From a checkpoint of a small transformer trained on Wikipedia.
Size: 21 layers, width 96, 3 heads of 32 (1 for keys and values), MLP 256 SwiGLU, vocabulary 2048, 2.27M parameters.
Architecture: rotary positions, biases on query, key and value, tied embeddings.
Training: a variant of Adam for these matrices, 121M tokens.
Each number is 128 + 32 x the weight over the matrix's rms, rounded and kept within 0 to 255. Layers, rows and columns count from 0. Numbers have three digits each.

# q: layer 15 attention query, 96x96, rms 0.105, rows 0-15,32-47,64-79, columns 0-95
# k: layer 15 attention key, 32x96, rms 0.0945, rows 0-15, columns 0-95
q0:171152132066203154162169167162132125151131120139069076163142125146120146090066105105136107135094138118123081131149116080140110166113086105119177116143152125143157137135147120175111155198144184093094140145124102102173093177132103100176154084120138089149129170142100127085116077151190088090
q32:109137109118101124098125106099138117126153161079148141112147153099082118084146108142121140125116137161113165126128092123149160098145144136114141144127115077142130098144113168113165145135125124147130136110106064133113151138123161123143125127139143160132152122148132129176159141118151093165
q64:252227090063224255255090185201180049146158224071072011201073146038224191039203093187164170207073049056232056223217133053219078176163165155075217038000255081218201052172142255152132035255202214195050127200097059055175049191095157019214200068185083016218189175217061113148226013109213048133
k0:160168123092152151172092165139174091152141178110099103158098164081149175074184116178168161148123084102128098123156067102198105141125119130074194098000192062201177055155087215112174114220175166216096161138086092083148097181106190011150142101181108070165183094159095107179188111073192070136
q1:088116105207078118115126099108123113086128118094197164122101138145168122176135144153114145131164122131107133130096123115128129117175122178122072125110081125090070106146127106073126114101134077151186129117113133146096117080131165157081076117117139155073100116144132183137105154093090179139
q33:128144129157134150117104156117090141118122126156136141138100133162134104149163095135134136117145121046169092136178151078099132116127140125132115161143171177108120134142145097100096101096123075116137102140113159169127098126146126150119161138120106165107083134109079140108064104132102236151
q65:070126194153068079099078104062120148108121096102149179098130142160111082176088165148117125123160158151063153098103131135129128087162133131131105116161107171125090145112125099103141146106111095129132115100131166161101159105139136158098100127076149161085097098111105122129116170118084164122
k1:120139099129156136121143136133117143127104112145147126104109095133138108137101095119118096147108152114119139109125161137126118148108128120133120127147093125126124138124152112121076122080122147084153097103173185106124161121128123132109115143114134138136110148120127124115125128123118122134
q2:081146160208068100087090103093108162096177129133160191099137152084152108156150176148158121134140140092125175081084127146144143076131105116117084133128146109083091101131130124121121121077070082123167142149151105126087169121129113137079084168127105188099086096157150123136105159120085144152
q34:124107143112117124137164113095113158137111106121117114118126143177164140171135146099117108120144140164129145084095098114126100141119058159114115100135089182125123150104127105115109117132111119084129156083163221135120159140132085153105072088143144183118077124114140133094112132159120156084
q66:041101156193083083092155101094108155118075111156191167129179118137100092192152181118101106116129143121103168084075144192105131119134101099152082172173083158109142151102122100138143176073118044105179116166142160144131209100144091137098088134108139120077111079103160166131106138175084154160
k2:129113141126127121154135130124113139146100137136114129139152123117095068158107130110131104130099173123105146097109155097124124134109131090151090123147097120107097142128164116121119152120143142128135146110137132109154113133156121127118144171126142149147135116115120117114087105136152141109
q3:077112174173056102097125098127103127105156127106166190127145147115108106168112141132116107102148143158146199121089111142100162082154120156105070125113140115098094109148116108139116120101137110150179126075136122126108145130117114139088109148123135173102090110129176139126130151130080173145
q35:139107166156126108111173102060076152115100113116138128087106132179117127153114179089145096136180162163128131155099118116124061118128123057135116158142094168098059159122110137085118136116107081108126113120151130136117145134090122125132090158088136141151099141127143210122070131116086170104
q67:003096161185063069071115093057095149112121108103169163112195134170108104150117170128124134135152147133118160103075124168144148089123102086156059155176060171084085160116131057132147156075093081112162129110147116140114161104145097128097118141126130128114117126163202181112126181156084159127
k3:134095124095120137108174145121127111125113125147138122141130106121147118137098098125131121146135087112110140077120165122112117173103104145142132113139138160115160142140116117142122105127139104104122134121132129136135156118148124144140111123131128127140093099147131125106125120153133122115
q4:122107110122097162126161120087116133112121148128181196162151114097131122156137167120103155106124136139099132088120109129161135149137085094128133120151144115111078095110121145169131119110109070135159136150147148132087141141152073137115132128134135121169134161116144066089088131133109121150
q36:109093171089116104077143120085128099100126107160135167106145165088124120143128149164146103140097171153121153105116162130110141147144165180088142111138102117111122127141145138120119127107135125098126140119121085123108163135110129181121132088145134164132136135103114113116090133107146116143
q68:112125167180121095120201132130137154125063132099161135146157090073160097143133174122093133163106133110137123139108088102138181148150153103127088145119108182120125161134129125141146136121179089104153163191160158132160144132160097141075164129155153076185075130092106139122111145149087131181
k4:152099093170155179135161181158105103092123123134118104157134098102147100085073151125146145127066147077158150097110162165081186140095205106100126123080117094095143117112179131165166161119089131112165142093144150134124164099160131101123178138109136187113138158108115077115161119106153081134
q5:146102126121109157087197158157144130097110133147155100154133099109119126136121188110114131142100112132169126051105125136122160166113134164175135154143146122164128110094125147111144120145142113121108169159143113079179139166098086146114118134143108086134106146141169152120132132131136095168
q37:113088177091117129130136141092077134142123126129093108145139110103191150139066130085109134128136155203145153122084113168147082052118144105109114098167065172173089141113083105096126157106059122144133161121184147088040152133120078115119118111121088104153148134153097159081168161151117120149
q69:135069136200093116072203087150097130099145096112121125119127073167082172161100099052138139110145171138127162091159121169107134140133142116138129173182154089091077159133112119071139168135151160110116130141061118117128188155143117121085108101174116134061096141123129111096100123084098150135
k5:081124063067100118130132124138154127125104162170115133126134167088108124085141161135102123099135193102092143117115105183125136116062091171080122124133074117178194100114135091160134115110110132182149110168126090141126137078097179123139171133095160087153159122154160116155145153144155109116
q6:119082136155119110128112146171126180097116113098113153171129188154148086152145133119111101127170094157090187142125064139134185089126132163144061152125146087073073187087094139060074181111056121205127122127131098132130105092123141128095115147114126133051155142162093165131175129133120221161
q38:101104160124120148111136128120113090124134147125145169091107146149187109150203083119121162132115161050168144168145130123108103109129132141171145129118128079165165113130117146090169100121149111168135122138098124146140178094122093100138134141161106138112187127135110120121142175088148136162
q70:153110084168148163164116067122138071119121095109142063118094105095140145058134121116156138157124158173105126166094102123145128131147144127069122120123165094104121074076103158046137121118137153172114109161107129140127039124142179111167202140179142119160191102129092122138201138112134128193
k6:129097123098138144072110151148123123126139161138055148131109137085176128137153071141122123129118056110140088055137148052107124182104178204149193108139144094118120152149139131143160148129143137099119146156149102112132123179145157217102130091117140113158158079079129155149119132111147217156
q7:127135143183094081110142080050068141105126122125132170127136156180125124114102132152137113157157162160182137106081115140106124073169086131115094150142112124106105107155121091154081117109102118104182112156126109107056125112147108142133085137127125146088095113132131176153111118098082127144
q39:148159137179146099142192135101051181092094096149157119106091116187196109117147195128142131118173161204162108131131068137109097100218090117161087168135103164100073161057098086113134121116096080076128106098184180127089116159065076167123128128121101122114099095113135188106111143100101150063
q71:040123139134056114075116076065096155158143141122174098117160122151109113142131138093135136102152154148134174109064130210106122079108106121151134165146088162089086155145098126164136120103095077138151122109119079151084152075116100119100107128089113115051131102130184155136147188113113127128
k7:150129132106155138154117154158120098099115129139126129121102184146120121106137141117160144161131097151103098110135091103119117149124138162111116090111198122134122113137158172125152176147090121169114095108159135126123095137102132162155078134122122111126101175150138140129110118125133137148
q8:093100159165140178141153123112072109118110121069151106139151159154172161045124139113123091149113176129156138155095158120134157096074171124094127172137159134132109136155178113161111121122140155116136141138100099064116142093094116085085157165154112087161149154129115093134117117092130158055
q40:139074090070135128148196149157089096130157102117181097086118107117183105129109199147107139104135175092123085124158177115145128112166159127124142137092123184154083153118159111147156153106156153111128086076154112127101124118134154132104097096145125185145125158128107199154089179139123146070
q72:150145152137097130175100107142095136167161144128155125179131187160177134082163148084101102118104113073136079162093139160122123109086134160147129181094157152140080172159134141181106102129185138124139164133131102137137134099170079107121154118182128067131080156147195091112133078118128153123
k8:107033125092165131106096140141107161092098102175104094098090125148134116168112177166103113108131137157080136112122160135080156092077090101172120141155181138071140172132192160098131144082098093079110078111152143080106107115158083169156105105165131140128175116126118188097201150174138090164
q9:049081114130114152123099089143125128136141105110152164104080187095092150100093137142150088119112154096145155113131187110120110127123162181140135151148132080137099145126155165115174053093091145161099134091148092153169114156102091111139114144149123136156111097137158138155154133126138130171
q41:108127121094148125144152128140110138123149112097131136134125122115100110142100142106151105136134127120090131156087135137126162131114131067115080138135145166091087108086187136118132164137102105127158135131147076142104152139106126123100100120165127119108127130124090129132152141092129179128
q73:097035146146106112094136111137095145158103092150182165145156135126072138126116100117128118118132141146124171092109137142078167075123120114134098172189091111101100165110154050082113174069071115120126141134106114185149135140150116141122100146121198126138059098120183183155148173172104136107
k9:128176147118164140138090149125191103136159176124121113182079158069125181042164083183177228118119087126170055135142049143242174090139087180081197095000241076180208003151088234118211117169205179195075197160075084092136039225075217038164198132142075058193182116125077099195182085076184068198
q10:105097127152166099084102143057146127105124129150143106111076138122130098085160119167152093151115058184139116124137122146098128174138146097134125093157095098140154129096069133114087065107110129155134196085091091144104122189142197164141152169177110121130139128087061195146076097143063167075
q42:217141080132129125146113156120177167129111119088165129118111138170053142135130132189117119095204130154075100128209171082151171112117099126122111128128121122134143177099071165160109099088149145103148164077097150136143119074137137119081081130115105137090139126095083157109124138098090128106
q74:121155103127080091122090080105116170124135116096188206130094166143101125101083138221121092097126123137105098130126139143100110140181128067113149110146136203144100153101151085153068077175084171155131159078121112131139075164135087148141082160103110117104099172202127142143113147115130129135
k10:185130112118160134128132212184157124139205146130095093060087103050199147165196147147200154130142093131116059149127110176172107131108168131104156133100165132134158066123144135129162163207113164168101153167180131096152129103117177042147160120194089100108162082150112075113076096123179091100
q11:168091166084179131124123129163131137158121111172135217182101085206118135105164176110157111178122067093167097120168117111162059159161138151164178116139124166067170147112118114102115187101122146112151092158138201124159063152117189160167152093198126137059048112111047153090142141081113118113
q43:055125086125105140079100127133119154154162128123119169136143144078103093147099142070099141170134131081140156146115142126163152146138129110102120080086141163111100133127226108077073126142144121131154127153102158124146137079161124107141144116101136166169141054110086100123103111128148075074
q75:107097121090126148116084098174133124133086167148139131117131122163081154110147114066123188092126140079118134129147216094107125179148128117132177131099106089130169145138154157118122170151128117151157150127081015114175074118076190096142170120097110152091118127122118069089121074108143102099
k11:133100124159138100144144173089116161116122139086187108084118103133083085164167125102108087095138224170112134052156110199101137108136112159118140157149051179097188159077157155162073122095218122147060102148112181171086164114155112210147080117051130179117144129121171136139127130104116106135
q12:139166141138062094082109071084129168157150119112189126147195117131040188159094196169144211132182122102134171122135095155153154060118076088066115151149175092137121132112136140139099146140180134134154115157122160143122105142182131149130134067194110108193066100182128076132098166178089098144
q44:115110150137137143119113122139127113147115109095110067121120123055157126133155147069115145109129086159159127118124140103125155079107142104133151099102138185128148109119112130116119084173142078116064108078138107080159168156106149129149142120142165076184071127053122168114176135120140158086
q76:120168178115102150135130118200162095150122129102138074148146090087126167123108142161157130107170069069159118114181158108162165116148137088133166128125141102146151112125095196128130098139155136145143127160146133134117123132121126161131074147143107081149166114176119097144105109139103097099
k12:184096112076141108145138130114138118138121145125087114181122217099138077129083076118175129172073122191102163158141134097090092177182126146155110149100160152067151142116154110160089140124195101130167149077171110127150156085137168127076121111079093181159099194120106117110137103146144132140
q13:122114097245127137147128172129094072132078171112123100118105126061071128133183103062121124146125089064094153135154139097103096131135077169110192133106122159083128103186116089153100153076156096103082105102116110132125154134086112168138110127159053098136200119114111084130059112148105169109
q45:093165127160125142131109149141096109112121134143118128159109103161109157163156166132132147150124128157101170146097153089117174163116193112157133094098131133110136174115151136172140203102174143127120129092133090170132131168135164165129148155187173128086159098122132046106130075126149149149
q77:077187154138162119129141097185087104149104154163156110132138112123150158206194125132141113121151074102145119077140158050092177188125116156124114139084130162158183139170159160118122152098124115087107165113139165093147195130145111124066096157154142102127136108119102070129143076126099116089
k13:121116115147136125105147141143118155157178083153105148102098127086123107115170143139108129092097182135126143120139124182156092106177102154197126075179115127100103115137201097112106074075126086120152113106078097168134105116143111165133157173132099157136134109111137056146024133086121085079
q14:136169168156124077121128113122091157106127139102095089157120171048170097094114149127173135154125091129135102101177140114129141142097073122168038125064133110091094112123053172110103166122137099160200195178162085085096197133104161074097070089152099200110099142125103110142098135074175125128
q46:176107126045167104106119113142160106121178109130074090081095126135136097149119070098146140184213134153125101095135158114139080150135072148126107130082147146083126116135130164104136125159151097131133155126164125157134088117109142106055107116131121178151121169109096061097172167120119123134
q78:148166154114117148120140210156161135161159161174150067141119110000125103083086171135141110106126157133125137163121120211123167195144122081143108085109144097156125123159052159179163098145172122109147145212143120166157185130105151052106160086136092140142147122126161145090113103124140095113
k14:133091118158096087084184081088100116178134117141074117069134167189115097135088170120139140120135172164170171114061193155150142105090187087149117196196106094055115085137172052153126133119110115109111137080203119145087123132147071177118102168152156116116145144090160064116159119157093135145
q15:160035190171087131133077167163133163183166151169064147120112187146099136126126115169139122137126105073122178198103068117173149136149068079145145194132112116152130100127167099116121125096144137126127109122121107091191115186151088093109165132216159139191124173102112121162110084146101122121
q47:135135121098104107167179126118132093133216181160102099112142170078111113114133123063115111111168125090107139102126194123075081132136158040112141119145165143156150124123160103128151142122102117090069161124134083069125138173134118117107123177122160143191110139153146161106164163128104038149
q79:157159143122131138148176177178139124111133118140108117111075181117106130125103101126191048100150111128107099188102137168153059163131013044087130139153169118131107083133105087042157158148108176109115105157091185128109046152129125159136075123156159167131142131152153100106068096146093139155
k15:081105125125108132078145110136169194133147099196130128138199150097138099193153161146100129097129145147126119109129093108131135088104147168152122099174098076088146183128086142225037096134156100161157137093120108084106235153119177134143127198121167109114133119111181081098093136169127143146